Part of a small language model's weights.
Architecture: rotary positions, normalized queries and keys, capped logits.
Each number is 128 + 24 x the weight over the matrix's rms, rounded and kept within 0 to 255. Layers, rows and columns count from 0. Numbers have three digits each.

# layer 3 attention key, 576x576, rms 0.0492, rows 471-511, columns 360-431
122106116124163101124123099158110118075154132086110118139109146109120150126124142126108109131095116100124118104107137115145081139133104117124046142132100126130147156144087141149119153152154130139120119159154131102113
122141131153092140152164096116117096145153122150105097112152148111144134089122107119148115120087147120121139122116115124117155144172110135130157133118120115114130148131145093194169120108144139152158142114131187122118
127122122127157164152137121137066125128156135184105116095127107151114140140158113140123099110190092112120144126153060147103132133100111145091075147085143143138106110120115135110088132129102140144141115160099129101106
100141118130096179080110150090086107146124071127137112161107112076094121126194134122128155142125131148115091114134138140122160125093161162143144184121140085142078099102107134115112085124109110141126118113134067105083
097135150108125121105141135135154112129157082131157122121130182111115127154150121113158127117095175104181156123197137167126153143110160113103106110092156132121131143133142110106156135085109136114128111129126147136129
118159139147118131120134131137215128175129080106171125134107134115118112089135113142170150139138133132097093143120110137176152163157167113174094123168087140104093138176110146114180162139135092109129119121151178130102
176117162136118118168127105119084140146159162140081131114158119099106115141100106128085171156167148124095122122151087162117152104114121122065110107124112139116138173148161119116143100127098100157147178095126095134152
114139135121157148151137133105116103162077120145101113117123162126140131128147101105120131157138139121137128134140141101083173119122148152133156114104087132106142082137137122126100107134113147165129135112114146134131
139118150143094133142115134099111116140150126132152137147166096106090125121099120143191130152103156102159083101184079155121101128153148072099115088133117148137147126160077132134111134148116128151106142105156106149160
170114133136126112143161197183203127110107156158146120130138136128136144140134122122163158081116088173090115080140158087114163095145076096144124117158121119151164122118142137118118150107067092122090151134160126161086
146137131113105166139154135134168088146128141155133110127119134121152134138164139099151119120107115158100125116157136059096141138142109143131119128128129114146130100094132107119136145119110127139096156131161135154111
122110169141127093109156161163174146067107132132155153093112147128126115137155134130129128112086109173108129126127152088128178123145088095157127133125147116111142144127128109127142161130100099129109139106141124160139
109143134095129117187184101139191180118138127195074119118157088124064156152145167075144135147114143108141131111165115134097130146153131179130106127120194097103158055104116147143095168055086106136118138086134115117110
119111162127146132155093167126124071151103168108159189100113136156161119150135119153151121112116076157163131142087135125100142080146123126116127141138133137117161159149169096116140145123093163090133165124124138129136
106173119090102160157173112119190154119108124122098112201181132080098165115137084076155144137142129092084158153143111131110174130136113195198138096158145119152105063131102120104127116112108101169078096118129124127128
117126175117078112140120099113130122114170123114144184151136130164136106137088144165102128104111130134186126123146149143111121121118144070143141143141096154090149171136109167136123131143113106106141135147124139100112
141094151102094135122140095122181160118135104163075111099131125103135112192130114045166149116096095141157079080176138083127135122162117154148157181117060090164113077138069111118127128093086154119090154097140079134063
129111162106128137110089117106124163135126134114192168106126129121141159127128175119051146151134170111144122142070129124146165096121114094130099156123167129076115135128165118142140117142166132120165131103137123165175
146108122128105128107140090111149099141158115111111127100120129131137136143169101145139124129109134144124149209092137112097165131100113136183161159109094118098108111137118136124133123134095129134143137136079135135117
180125113093138105135147100123124113119168161097143114150146096136094127151101159145148130197154120150117105136120119153154129168179108122146155109132152149124119112110123108126160167115150104150128149150152167156111
121133165144150119108124100115125127134138159101159139163099115170115144156104142127122150121114130118150118148137125138138135110146159117117115103140134101172191063116130121113149138143087076130110095147137119124105
138147141121150108073148114103089118154110107130122104146195143136129143124167133151114137144149105089135187113129152130091147133157187158096107152115109116126144103105164122088124101166158122125117137155134136131102
085145161097150140170142115156182069107094099148157105148103156107132122160165142070173109127116090174096131111172143058151113133166086138185142147133096101157093106112145118121131109136075146117106169089185108140136
115106182113101117150147150152182116091109144184122126151135124095099163130114143103161110105162085190108121106141145075082130111170090159175133147187100109174090171130147146110150136159154101121088168144124079141085
086141156141148135149121087129132134111149156155134120137127110111120150116138158100153138173132158160147123133181127110120133156124091104153116184115165117231174104082073131110093130136126157129114147116151112156101
165145148124141067132128119144107127127143103129132113155113176144160143126095109159102172178132115120072105153107133163119126132132132155091100127138128117154134157124140148160147115145142083131155141141118136143131
130162114096119123083130116126095139104159216165131114140111096117103170129123144119154102145118123124154119137108112114120116146153161153131120149104109091170131081134104108122068121118135158175114157138109133120110
120090144132163090149132106121125147102124126121146158111147087087111131165132144144121141106145130138138130151125088139116132153119129137108118120092125129150178150131116105146149144115143104116163148100115153110105
094134151166112094123149136151117113146114163154122122159108108091114114123104096085098104092187135133116102141124099116079079140128117121094158125165130145139126153132121077145141130167127078150161109113091075184137
148142135174139116168116122157150158150108181129149164136134157110140093119095062137151121117140097146155157093150111153105163131127117122091121123126142150095140120155125083137119128075117118134151099164077116112109
125123164082110083186160110184124079138073094077184201124150162100163104105117103138122144120102127132106113111102127138130132141142092141181132108121151134109081111170128132106139128169153164086134106102119140130137
149105132152139135171121110129114147105107139132080154104139157128056131175142133120100105142141131100139142148103164129144152144109149107108120134145119110092080125124166159153162140121130122123092108135167141134129
099130181145143104127145107120128103087114111132097157111123154122135112164140135132128098114115153145168163143116084093149128112163127079127133105103146161140123180147126096129112111189173120168125179120193154077125
109143126176130159127112137096140105122143095134124084139088088118158098139118157155127138143124153107150171131097124115111121116150157138134132135120127168131120194139143108118151130129094159122129144103142102108149
081157129109123150136110111101178138159107156098188147117155107139146145115116120123097111106121137160130153159126128120115127155134116128129167136154078102111156106129100116079172140135063176089136146150118128133167
136140097129142126153147163151093114123094118101112153161109074122143084142121116141096131116114113152104107110039126097158099133160105086108134148098143133122117147126113099135088174120107161121110118086092122131150
159098130155174120142116106142133138100137139141141158094110145163114096090092135172096074078149137161143143153120154127112107114105112145130157136148136157145121105118213131104121122136171130130119116065063156150106
064162133115085145151166143122150123103158116141107150121129146163130124081136101141184120115097175105132140122137114132148190127140132153179147137113132103162140170124110144144116122154129167174115147114119177163137
123089106128084097119104117129145142141104125125132080148139077174089106149123142126178120160135125124115116106176073090096140142103134143101159164174155147106137130150148113091101133112161106129134168124113108154125
117123093139157095129128196134159084134076125167121120105142091125107135140152169137181081087129137207144132104123150108147137145138118120102103112102100163143178184089184146125162151139135151082145170104140179142115
073153132116127161163123102149133136142104136141113115077093139128149160147122090175084128153092156116142114124087108150171128111159112116121101131135126088133103136144163140149114105110070120139144158130148127159153
# layer 3 attention query, 576x576, rms 0.0497, rows 472-511, columns 360-431
089147126139087117150126145142130081085164128131144127151109133143133082122118143085157136105077094180138125130169103147158157111106135081118165132120146109153109163128181100136117091126109134102122136134100130133109
104140105133124101125117093129091175151127193182153098118150174120072088079079085133134113114144103074151141124127151096113127156137160146144120130112104106094170133119132140149131156112108143160144100106145145158166
144187143104174124160091126158121162089094135103106125106123111142101142120128116115189137170116130123085118168108126082127142146142101088165123114170150153128083097133141111112133118117160106151125127158135133127141
128089150111160137111147129136126122164138094125127146159180076152118103172116120113141142139153135167105120155091135156097125109134129112145129145119153158157123169131120125115119124145129129150122143117095184137060
154135105155151128120137190141118123125079088127148069174108133160106104087128084145144100157118136141130087122109059170136179105113144086111164124130137129134108153138122173121135143139082124126130117109119160137100
114142126130118120132115096124131105125165116123150123179152105142107091114146122118180097134115107085138097128143173120140169116161144219126098140178125143148153138077154082151123143119109162096126121097162091147089
108141137080079143137150098116155122169141115116103112114146177141133131090113146082155120136136125133128149158129118122120145176122142132111069131157111123156099120128148133092106136099115103115113109167086148134123
083148130144103096086168125146099133137160086122144133117093084110100138117112111121143112119154159137107164126113164144142184099131143091173102093115084177090140181144112127141168149132165121160179118126096136155089
123122148135170108155169138176173148121167121148098097143112128119131089137130136123137136126111141145087112091112160099106103102154100142177126125158123159134168112109115121081137140096130086145118135140138108156108
156085161147128117115198137189184178127181096135115108173110130137128109134138153147151133097140127137083119114084152122116112103140135134194138152155121141128155123083129092104145142101142092148092155105133082205127
137127115114173110165135143137148137161128142139158118134117147130141122128136107138129155125095149123118125106139133112109137148126118094129145126162132147140150123143154134143121126127136119131122106134136145133113
175114136105144126123208114122111129144172140152105142141160093123122143156141164102183120175114070179141156144123118118168144152164092135154122200117172130150171067089110152110116141101133126152150186139148067081129
142102148176139121145098111122136164114088157172133125144144114132132128136101111121097141119149167076143124128132137177126100079102112151118059084132121162114113117140119130149130145135171157123143101118115143160120
127133140093130137128168118162115112128162106114120102095115133122107103174122154137132128138085097158136156141165116119119145145143115151161136147077128127121114120115098152112133120128114131130103166121120102130127
145136116107113155170136101127115133148124149137117147125124147127121138151136142137088115150130130136146114115108122145087162100124125113089085130123130089122112080171129116148105130124121155110119120137100092099148
143110112119093091105129132147129130137137119153137156149115210139108120136175131140161109090108119178101114107143176094138146083152188161167166169143108100196124117121133121132134146088110121158111169135131124145200
139138134115134101139126121108176086170159101075139140140151120126145159120118115175131117120135141104142155158088112142099111104128087141136155131137140131176151116130122160164123159112174124137141149095103195138165
122140128124079107073150121149102107125127156116098075147134167141138102109115142125133100153117141109181064110133093120163211114098135169129140120130077116132139178155106102087146129122150103145103157123125087112140
177109123075139107087144129128175093120146106111050136139122106151126168126148154145121138181115108148109111107160100079159163139103102119131129170156099116117150106214121143102101101096101125099151125146148127154131
103148137152087149107207148147153125128138140157080132102147127091159138040151168112169101142154128117092112120076133139149169087118113105119124129141130125146099129143165178140113105124111097136147131196126168090121
137151126121115141094148115120137083152167134139095094112156067147154145100126120109141104130124151130128167138166134110129129106136151134121129107164123155133155157090113089116142118176140125113143121162126141136114
129165153093128102127123118196148137095164129121141097147125155137111178155148132106140102089138107158083155093095110120128168076163146169149157156113120101177132085101135121110145097103104089170120144106117094119156
155125106108144165162161145150112103080127123164159107176092107115120126179149114133135105129136140129106128119147173138104144124128096119147096161117159119115140106113120083161143135096106119126102156129155092148137
160167162114114100102137141103157163109166111105114146160110100084147135158122125127156126098124114120111121153121166132107087121094170092151149114143129120156127117131133172109152128138113109131141118147130098078181
145163099152099131131142108133144085167150142108102116120105160133141121130093133169104099103113133115139148126131144127147163143150124106095090144132110128111143132160136103174126147094125109097132153121137181149126
140143139115118104142132116091136108135160138133107161121117124105109124141087179100137143140124085132171179118164086137113140124118127142120134110075132127181123147165104129133076118135190094101138127103146148129093
131101094159093106059137072107135123102103139135172108129133157111164146125145174121168129095097087134150109153159130103185087161112088155165170153127071150152115120092131107152108113114105118158141150122125106107161
124141121187124130149108079172160096117141069103153106162088099138172129118151146148102136105120191130127126118137107145146145159150139109137140160105115163091138117147133119143129163103123088160132142134123131119093
146096131138121163092128084112136101127117099175104129164103170137153103130112115071095142108185151141122114121144177184156114139119152125152073123117108140122142111146125118140143131127114152121099144162137139141096
130158160125156120176047131135162139125110149110162147157103088128173111144105115126102141095096137134144121126196143133135122112099144135101175110135118153121152146117082115143105112123163088139118137138078117119158
152133141112137127132125113110114162170103124137121146136135090114104168113097163153127129140120085155153133148085170108087112145156113147144111162142139124144085093140156123094124164084122123118137156141121078104127
159138120055105123102128149131101089133178125118124100132117112138098136153161142113126121145165121145109141135090162158075125087110096105142203107150122144173113130165166078186139122134093118093134179087116116146128
127127120138128120130138160121117126047120136127138121160114146132115104119138120084123180146133129108125139120128068150110117103092164094134142167186168151103098188075133159137129125132089131152157115154117113089144
133106160131130118142139167179148156108143135147071149108157140128120101155132121111065173133130070122124109111124122058144070096102143101108120104084107112077136074118118191099143097166128107143112133088107117116119
123149166173146115123116159114143148106101131119123144115072076133131067170124142097090135162116083124124070113092071107124159114124134145139139153145117141138118113123140103129161127153182130156125161133134098127127
125125173164140137127114112141175071122083114171143107147136130094159132131142154160112132100150132174138127136120159150108168186127141071120165146085144122081072127102168118107146134168181109132138149133091103095122
136151123083122119110133092110100116099148145135109107162101141126104128165142126139158115127117082109134103122162096137148096094131127111148111100093153159060125084125140112158169131143130128164142126142098113128118
141107125102191114096126150134090131084121090157153137123160103141094131136151120129138117171136122106109087109156182125152091139126098132165123131138162136127071139133123072154097163129103094093144098121154098136158
172093113135158148135133076133193067109155130137151146140193113099166163165153192089147132151128096144121184106066086122124185178136131155133100146105152147092134095099131126128130136175154102130173148099116122111082
123135141142087140120129127163142092108163157132105115101146147161086138124128097087099145133113085134119119155143133129152155128129161134081124100094071131175132112113118137133143133167113097145117103080146136142092
# layer 3 attention value, 576x576, rms 0.0452, rows 448-503, columns 360-431
111173080162117133100121166115126099099157178132124109136113119121119157121129167137148107112134077103120141095112155148126124094143137113134125125111124130147135147145086125127064118145123155116157125125146144118089
114113136126130107118106152105102122153104145120161100114113137131113155113147161184112119101129140083155107144118155155134144074151116105147150099095150143071075140084130147110127102115141165128126116082119082121180
133114155153134117103140103138159150165111161103137164180172103112162132144099176156186127134121131111121156145128154110116150124127153114110130156085111110183141137143157088151156170128108174162137097143082137156163
145135116142128113122127141125142110135197127084135126115110115132180118080136138118093127139115121102106156143118163114124107142116102132077165204140162130146179124112137153107082108158058132091122173115131124102149
084112114178151151140115140088137126150098155159153136173166168125126143130127113066146111078075145120162156132191127123103067147139102169164084115143146160117145135115101160116113104152093096141125125131150142098122
086139102106134215165129098105099179161155154148149174097121136130069132111143155158115133123170136144152124111150114129118113129144133119140145086130144140131138149145153125099097099136122117113112142129160132133190
127122100123138106114109127161103130107115118120111162160122158164114160137103116117140109124084156075132119138141074133135144129091133069094094146155141062122134079182116150106121113157132131116111111196113131163136
122161154141146135177134155139092137168085140112145154164117130117125147126151101165122152147103139109108144131122123116076141152109105143115113157090090122116129101139125134112126096139126172181146155119149153134099
070119133169155081128124104078145131154164132138137147094095096139119142145119128120146153131142142135142177144134133143086125051172158111135098142138139089124122121118110100150143124144102114110126151139127143110144
160145133104144132138165074116114147109096138084179111116128128110147111118088093121124105117126148077129141173144162172188135122110125123065151123141145147110151159158120137110156121098113150147153108160119094134137
156171123145122125116143142122165145123106143090119126102049146101142113083125134126105101132083136141149122114112133118164099096149131110193135114138169100169124161073095134121098152123087131143140121101147119101131
102146167156161144099161163132136110130145116097160109157213113130121117176143118125153175169148138109152134120071122122100137070149148121163162148122151159067165128165152109170137135158131129140107161079125138137158
080133118152101160145113097103131140138084121150141111110128096109141088131090143138153139160091139121114116138151114093118095087129139111143135141126126141075150142144099182124101095174158167098130148083180043118137
109135087147136150096149147094115130147102152139082157126129135117148123143164120146106115131170151126142126113160134121138106141150116151119124149126107156168129156117099126101144139105150110147160153136165122159165
072191128133211123139115135148144091112092128093168121050115121111123120152164146106140115122165101119127178128164127143118141142114085111123101129129099138147154129102092140214128098115113125094146153141133113117161
087180093064148139158121088143148135140119147164114142131105143111127163196129160074137143131147135142086148114126119119117116119107115124132104151108121094123129127069111131140084103123083124139147150127137087132133
118074153155161083149109097150170169140131126095197140168111149142147126141161139107192080152130143114135158141129131084138131149150128113178101124104129123152119131158103106115097144132099098132153130086122052093119
100159137091136083130129152152114100123121122176157125151091100147176143139105130129105138091145179124142107118142113140137110157143135126140109113126136102161165133120123160111122100172087139118096136099149155139171
138146123106128135152115154105088030149117127135107147167135079126153148123078142129149131104133130103150131146155144128148115114121128156138168152164088100137104177078145149114097158159112121158101139141147137110117
127108144132152140157135124166097154116110164138154123155144063101092119095119116101118088126112092106146120133161146122147097136109112200107103165102142145140103143121130166122154108174088075180136100123145143150144
135135114119151054135108118126157107065117119142146121152166144094103184102144155134160144133108098125123138149149106148140155124126111110155145151136138135133154113142117133158148113174117069091139148100157111126125
122084134136168162097147162124080097185134135115087133167166135127136174152134183149160102141127111110144104103120115151088177193115129116102138128148128102141166166129087121162126183169108159113091146076097129129136
159114134117129097158086145116107132120137165137109165092111144136078143122141099084116092139120130112140097164095128146174091105102167080113112140081143156110151112132120126105174157139135180152113169121124130139146
080180146100105094095158139148132103102081137075109140127103138112103150125076165085134109154128114145113116128115127125070112073166154116167136157108109131137136160149132125131153112132102135097117126160125112119104
116153108162111035178100153139111131130096143059133117079141169117093114084130149125141122142145133147128146143135088133133094073094091108128149129148127188074077116159051110094115158125092193082126134102125125108089
150126147171121143130146122124159182145171126136126129135114141137128081130082115119112116132059147171138125126160131151146122140115128112124122158152144101146127107116148161134140116131095131122123132162118140123031
142128116124118126136106131165117180082148104153160148125178132148106107162117067149089109083157147098109160084164073124160173131141109067099157172088097135113114103102083100123157135140146151104130154175137102116097
139096152166106089148153130103106163133162129154132134160146169133135127142112133155133204124111107121125189135108203132118098136137123145121163126105149125127148160158123126135074142130141109123130100126140115132136
102125170096088067119072094171125190134150145109153084137130115139154168109146060108157082103137123154106143111117136104121120114128125112167102141135125118125143134146101144125119123191121149190124157111132118117054
100134165099157118064181170127115077102123070139115115105167164111116132118138156129124089125110078122130123111160170140133157175108090145120146115129109148138120180148109108117136154072158145091109111095112112102158
114115164155121137123115100126146099112090142178124096133114075131114164099158065132073160163073122158144111125099116065150098134155125142140124102117140113097103099117084131081153114125131091176150160137106116111148
152114113121017162144144138087131107195159155064148134126187070126122157148151154068150067150085147111180168174127158153178054150153113060135152110078157119111109165172099130126135113105171136144155144116123149131052
166081131182125094102133148116139206105176091159151152100061108148126145140151149172075067157110097147134128106095129114142144130122135144108141135140162141124123125136166103126069123141140125116129123124112124125132
122233113112179121117123096136109147109132086175088107150089095151133168148125154122166090075174173104106107126107115117119148092142155092103154092114155124134108162150108127099071103135116142107128131115137133132152
118110130109092210080139156136149132140100174081128137144095114099180128140195126148160082140091111112127130096106141137144138109112085124158134169149150160136134117127129159094120136127123161119153142117159153105116
128180125112130090117166165162150156154143124096128127168117139127116138089152135113114120128143144174106107116125129103105126140092124072097116153101135097062097102152078111143142144123109116060102118148134131112152
153155130166127113165146149149119137149140189155109083171130132144132165118119075133120090082090093113120119131102150086149132132159134119098133098117149121131131132102151150165145137082126132117107150137115142091155
088161091094137186184159108150116136113120129137147089150148140125154185140042116138084137084131154123139128143119116131117145105107111172147076153113095093157140162141162126110112137111162113135129119167147115085142
115123111109128137105135087116155138141150110117113096120105142110145143164153132141123121135113179149112112119100163130113095114129098093133139100147134129126165124116144114099148140129108145147129116121132136144115
084140139157120136159094130148155092106116134089118088200098111141131139129111070157158094132109100151145125082128162173139076132170115163137140128151108165197150136096088076125158135135094111152146082098121093134136
139069147105118130120150125114133088114157096095140121063142073146152131100146163083151129108143100142121136119085170133147152098129098140120165111113153144113111115145116160124139173155122055094124167131137182095150
168151139142093140154144151095123190166119104119141118169149105128165153077165096109166174154099137118120114121131134123062122168094114181133142105143116110131107144156117142158112125111154119105089140135138140100103
126145086082177120163115133149103080121128140128185146102115083153104165110082117081105173177082105117091165152153143154141133138140123162139131182118126191138145125143111129122119091133137087150124153161134099149126
096126152093124145160124125106117106132163121118112057135187095084136116109131087127137105095139144108133181083180127107135114134135156130098102125140152096130094115136156152150139122098119141059110135139125145138143
164147122147132122125108182132116134110153154105204168108125061150088097169176106153136134146128169134137086095175152110140179166114080139133122149129174078172153126163098143111142152131147113165123101071130140181195
089134148150135087133106105131117115141134097151148164105157128138099129172087113111131124131078182138139109134090166131114126052165116148159120157138125123100137172098102154181137117103109077128154098085152117139134
154126151112087109162108140123128104167092084170110071160113116104119094113125190182133142122124132104160177099134167132155157174103132146144109123095101175135073138147067098143136131069137140134132149096089105129168
129162135147133109115135096177136156114124161171110170114095069154097145150137143121179088096123149110122162157121156105060113122128123156125126182103079128140139155100148119138115120109132153118132106092093118127103
127118105164120102152116144115112140187130167089133134159111090136150127147153074115150148121087162122129133132114156117132143108128125115145170058133128116146165120170134058118104156102147182129116161119137151122090
138097131121113085135113135122113142156094078128175174175116150121124107124132155149138099108124101144106114135114113094113121062134192155151135146097077126131152138136153131137144092103124125140112138112113142150138
094139100149133107141152180134146150147085148149138092152112087133081115108157069156134111146164129131156103145168084125150123095147124132134136144115137147077130103154175153134185086158117120135121139082170078132117
102111125120161141164133144113110115099118129131132146101125173114173125199089155122136087144146130140129084139139162147133117074099153131153128118108128111142110097125140123142129132197091141140148152133146098109156
158129123144114075138112129139093091151176101123128159180197140109096163125097125125083097121107118163127120139103106129067145141126121096128141146129093125122115139115122111141149166111105133134095136139150102150113
169098138164073120111126137105111137149136080099130136157131117127115070156140113126118116151078149113091165146103139156107131091144112131116153159157131133158125173114098158122126140090152136118118106109074176122139
122115137126141107113148138104092095128162112129151118112150105139104108145121150109135142180120142131118116135100141128130101124125111099117116116120154110099123147179120110188127168081182125154146114202173117136147
114134088115101158108119127144145118146083153141164091157103107149094136143165094078143138094113083140140150117132078089142113137108164147145158139123087156103136100104147139130134120116092114135094116148134104135104
# layer 3 attention output (transposed), 576x576, rms 0.0442, rows 448-502, columns 360-431
119165085134140165117131080122122140096132144074145134145120096124163124142120133123097148127120149118121124138126108147131089112182164115135104086098155105118098140092160126161156137163182172111163068167151158101117
141112114108134153094144114120095119129137146137126105122139156137104129153133133101151156116120077124178144135151116139129171084128155163129128115067161123123146172088149118143140143115139127123087120132108119131151
159086150178114127129161139129115136143124169125101127114103110106117144082139119145109107151134142166086139184121141098134110109145131154106136141124125133132102087091131137126111124108180166178116127126182115179136
168173110117088083155124154122128150137128163128172157117111111142120150098115124122112159141117094113122140161114092101103092121105123113146103148175131097104127182129095131109146108115131168174200106130156159148107
152118162122178159104151107116107101141151086147119107157172133128112107157110100112147129116148122127140087096156123144103123144121144122120141151124123077127106125092138145089088179140160105091140115144141165103165
150141086111128154139138118094125163144118138087127114113109154136107111109172164125148139117091111122134086124096109189101168139134118129130149136099161153135091159111164152129141144145118134113146071141100116107156
134165106093121138113099099090094140167136124121146175095142185077150181139103145135167093112131135113158128149134101140132098085154163152159154139080164113160137126107141181129103108119119137109104178151149121122141
107181161116149135111123172139136161133143139145155130077118088137155123136150119116109153109142160135101136137081159116145098130100119140135094138065136145127127102134149095104110145142135139078186136111148138126156
120156125175131135172076106130136127158148168142135113149092111144101158098077156150147149130108148121144147090178162140093177091105144108191193141121151081114071135134111117115150094113159128148157147145166104091134
157082118109132129076161139129133161175148080120092089071133133191157090157132112089159101086156153087123120147122163143107196112112142144145162111158191146120104119104109167138149124128081122148105080143147107124184
144135077127135161115119076119092092067150121150112138101152160144133096168126156138118115101096096114133112172137118138142173124150134109121125100151152090144130143123125114096111118149107104139110131101133107172157
109128117186120108109139135134151101081120103109153123142111137061071121174130113140113146090138114172137121132178133104102127135112132085123149056181070117136130114206141150158141157127052063113104125123139099114102
108142169141118192102126163072152127145111148148178053101160087158106128156127149140151169138117167116159128120163139150154091136132125110128123099165113141101140146153101179139177126155126081108144122132131122091059
135125150127143138121151107082137164148127181132100111138155157072142108159130085108144104141121134125119099124138111117141145118128096127094141145151122130152082126099105134114091140144114129109172144086091112146170
142133180108128190139162079137141155137116114127091135152156127144119121151137165083153139098152146129181071107138115121143136103115172103169159131182156142091160166113083121158109104121104135099160131188107126110095
117136137103114167139124122134157142147147140122085103148144120109122118167135146139134134129114169120122138118142148162125127135097100166154104114129115105177081117103157139142130101130128123132140121145120187124122
106112118152111114154136103121145147119108151134096146166151145130130169118144133138159139141168096085107151143157170120106152155151123109131120141118155101127103125109140121142122103178087111150091137152121115120125
096164105129139117101081104142145124102103155146158139136135106130145148176123150155141137146093166091140123067157079163143091149126135145121096140142141100128151122109133132129114140137093155109063121125154120105113
127153159108177119128156132081150106104090145143157111102179119062140096151120135131133139136116176102130133107147096093103104115139166123163139155160091130131093144142132072100212117135142134108116058100163156112139
149118151096123130149135120112087114147129096095165139124132135108112118106138121116146098100146110138121163156115133140141152134126095181110131205169122140107083122139137133074124104066144103129089123096156135078130
133145111110105147131100128104156128106112148114117157124163151103104150135135126123112107129119142144090140113156106178150123132110113132103162144119146125100068162123159121170151116130121087108097125165095133097112
103099107133108085150130111119158106127138162115148129116112123147164123127124094180087125129123113107113149132166122109129139126145108099098086095186127139111158112144127154106153126156168136134147132103121087114157
140089080089100155090094119137116129080118143156091092140142128096083118096141149090153154143126144110174121119095131126124115129110163081113170197129121114161096141108170140082135091140134103120100157146160108134162
147088135110116132108140145127158096133112116104117121154129103100149091091121126124128172138080177091119103090131146140141126142115144162153162064142116160164090149135098135139173132153107080142111122135161132130122
124119156088160097132125137101161108120054149057147103109124112083121110091113161129111109114173105152096155117124133073172074077099122083077088096105087141144120085148098107163129104128116151138148145115136111143108
145153134144158136158142111086120092145132127119111167136123114119125142045084148169143130130113115168163125150133142150151095142147157127131140146120131096110171134133117132093124125141114123129139112149162093128154
124074115100161087041180152111083179125132125150131143137095099137122146169182092087138093117150129077114201176124107122138133148132152093107129159112113138127129124127144127065162153169142154152135113160112124085199
109100190101155113127130121054118111164129138191124097112149138116101182107094090128058135141110109142113121179103150106135127116126141141098127115127139138112139125127120126114109135154162105087102097117146126156161
127094139127158091088097096127122172105145166132147122163126096133120163125157104107160153105088093146131068128129154126132081102205147124127090104142105143112111135128158143039122153132131134140138161096125118099115
103108141085156135107127137093165100102103093100155155125146100089151144154132104195095104112122134128095138144119154149174145116136137138125140112120110136106144136119096166133137165140093149111127150114099102121098
137152100142135184100176099105139147135087142139111150117115114116115106079160130073150111134077116084119140127143143103121134175124130128107143097142153160159068146127125101143123130124152102148147137086117161152116
161114104100122147147121101152143139147129151088140107148133153153094133112146150095146106134122128103147156142131120133156127141136113133136122096119149147128115131156106147131118110153150127140127131167131141106126
131102155143111100127152123088132135103126148118144131145104111132095165107099087154145150130092108126148134149127159159097131128149111113125127106165146185130144153110105146137123108116135110133117165121125108153130
173172120120104136134131150088099072097106136105086134159173185131119103180164160091128163100103101141094125085118130133149135144118110142070138149125124132125101074094118174093121136165115143092130155097122115067123
125164151135131148138102162131186147134090114126129147187111052063129107098146091158091086153115156138120070100074148124135120101134111129107114124132121125152108092161108105217104112090117134091121146150179154114071
129182102142130125087102176119143132129112128136092127146128104143103150103102144118166162095134162131135130118147098165157063139114106113115073094123088110117087078144118135094135086115119152127116113129130158144145
143150142170128128136153147131079136149105146118152138135167118152110182134149100153120113131097127126135132185112141152106162121106141114130163124107119100129149128110129154109123130065141138085167126148156106109118
120111083104141174119095100116111126097142159179134149091145112103125131153100124094141134152163128148129164189107090149128162114155130114150128096100130156189106142116159140149124162149159139118182081136131107195175
129125098112120114072115099156081116144114142114112110103118161134144120132152128142149146130107116105128138139137117117146114111150136101104108143157095158093086151133138089136124124124128116128122124131158140115139
117154103107101129124099083139109129097140149153117139089122131120115163120134142150131074145068113130133081142126170105039148136131128185081131173144125119161120138154133119078129138134133184124179132130113102144134
119072109128092151159164156107103114132116135138094115150120088173149131133150110132133082148181103117112141131137154123115139125102114157098142158096161143125096116123125180134116084082136125134113184103059143121131
098152161161088098152181155148169097070103140174132093116115079154129121137123083164125118134078126121118174122129136125115071167096142083144106108125159113115169090181100115149102128094102105108113127128133091151083
128109106107141115137123111111088188138143116129139121082117094172122090110110137053207138166144131092109152123191152148135119126094123133095151123117151205104151192123145131163160127125122128118147077117078146119081
130143152138116126122129075111042163105156119123134130168134109114122141102133096154154140145139152104090159151122151112135149114135133094132086082105120101124094174107145152092165155111124145142122073122091093127133
187099149130124097164085204118117136140162136176184123124091094133106189142097092173121117132148059185112094120099163137129109145116135141089139173162137076152125095170075165134137143129158154130101127085149108164152
111158109126105151097150112088138128159181041155197177105135114127133101106123145081130127125118164139134116107140166125158119066121145128126130139153136137118123154121139133132178154122093119139156114107164112128122
105144216101141162158137106103148113152117069154134078140115116143111148172116157106106122125121168096100148069147154132104131173114123127159080114091122191150103158125118150133141125112139115153122086141086133169084
159098165115122135127121126083112117169117142104122141125122088158163102145165139111104144065137165091106088177135136160112145155140126108125149170111135152154138100123120117093115095133174095120091092121129070127144
139109137155114099119123172131143147189177144129125146178134129128138138133118081131115139124133160100111104115124134075113129120142108111168120105133148125098107130173099135122097179154122184153108120147182168109135
124110096128136100155107109115106123158160116075138159129133139146152157126060134112128144126141148076121115099111097185112105121131170134144155136057164135097133145121128097162102114127125136132089123122156106113086
158094144118099122087129136128120158131134156118062172116127225089116096082157122103104113176136139148184159103176033122025139166120177123085163158102138125086141125132153102112144139089136133113127141113147135080172
125129106103117142145177098123093112105147092087091129118166139103146134140140180098108149184156153146137155107152137137101135130122140114160140128132132140118149122109126129110124139157151072106138154127125137143151
087105154128113107094107152125123125127136155184133146151133115125171094147135127140110119120161158121168176124122051129167127167149109072130152121144122136115096157136147149158119176137116107172122136125140159114139
142120179151105140120151141162108142100122112133080114171143141115142197113079038198128116142065102146112137103114149135155133108142076095088129090176165123084129130131088123114111161122128178165121134142138148162135
128115160152153125153160154137101147134122107127124112093136134139169131123140125113146105121176137143135110147159160154131070105102092121116152115137172141120106091150144170152117117144163140129125144083130082072161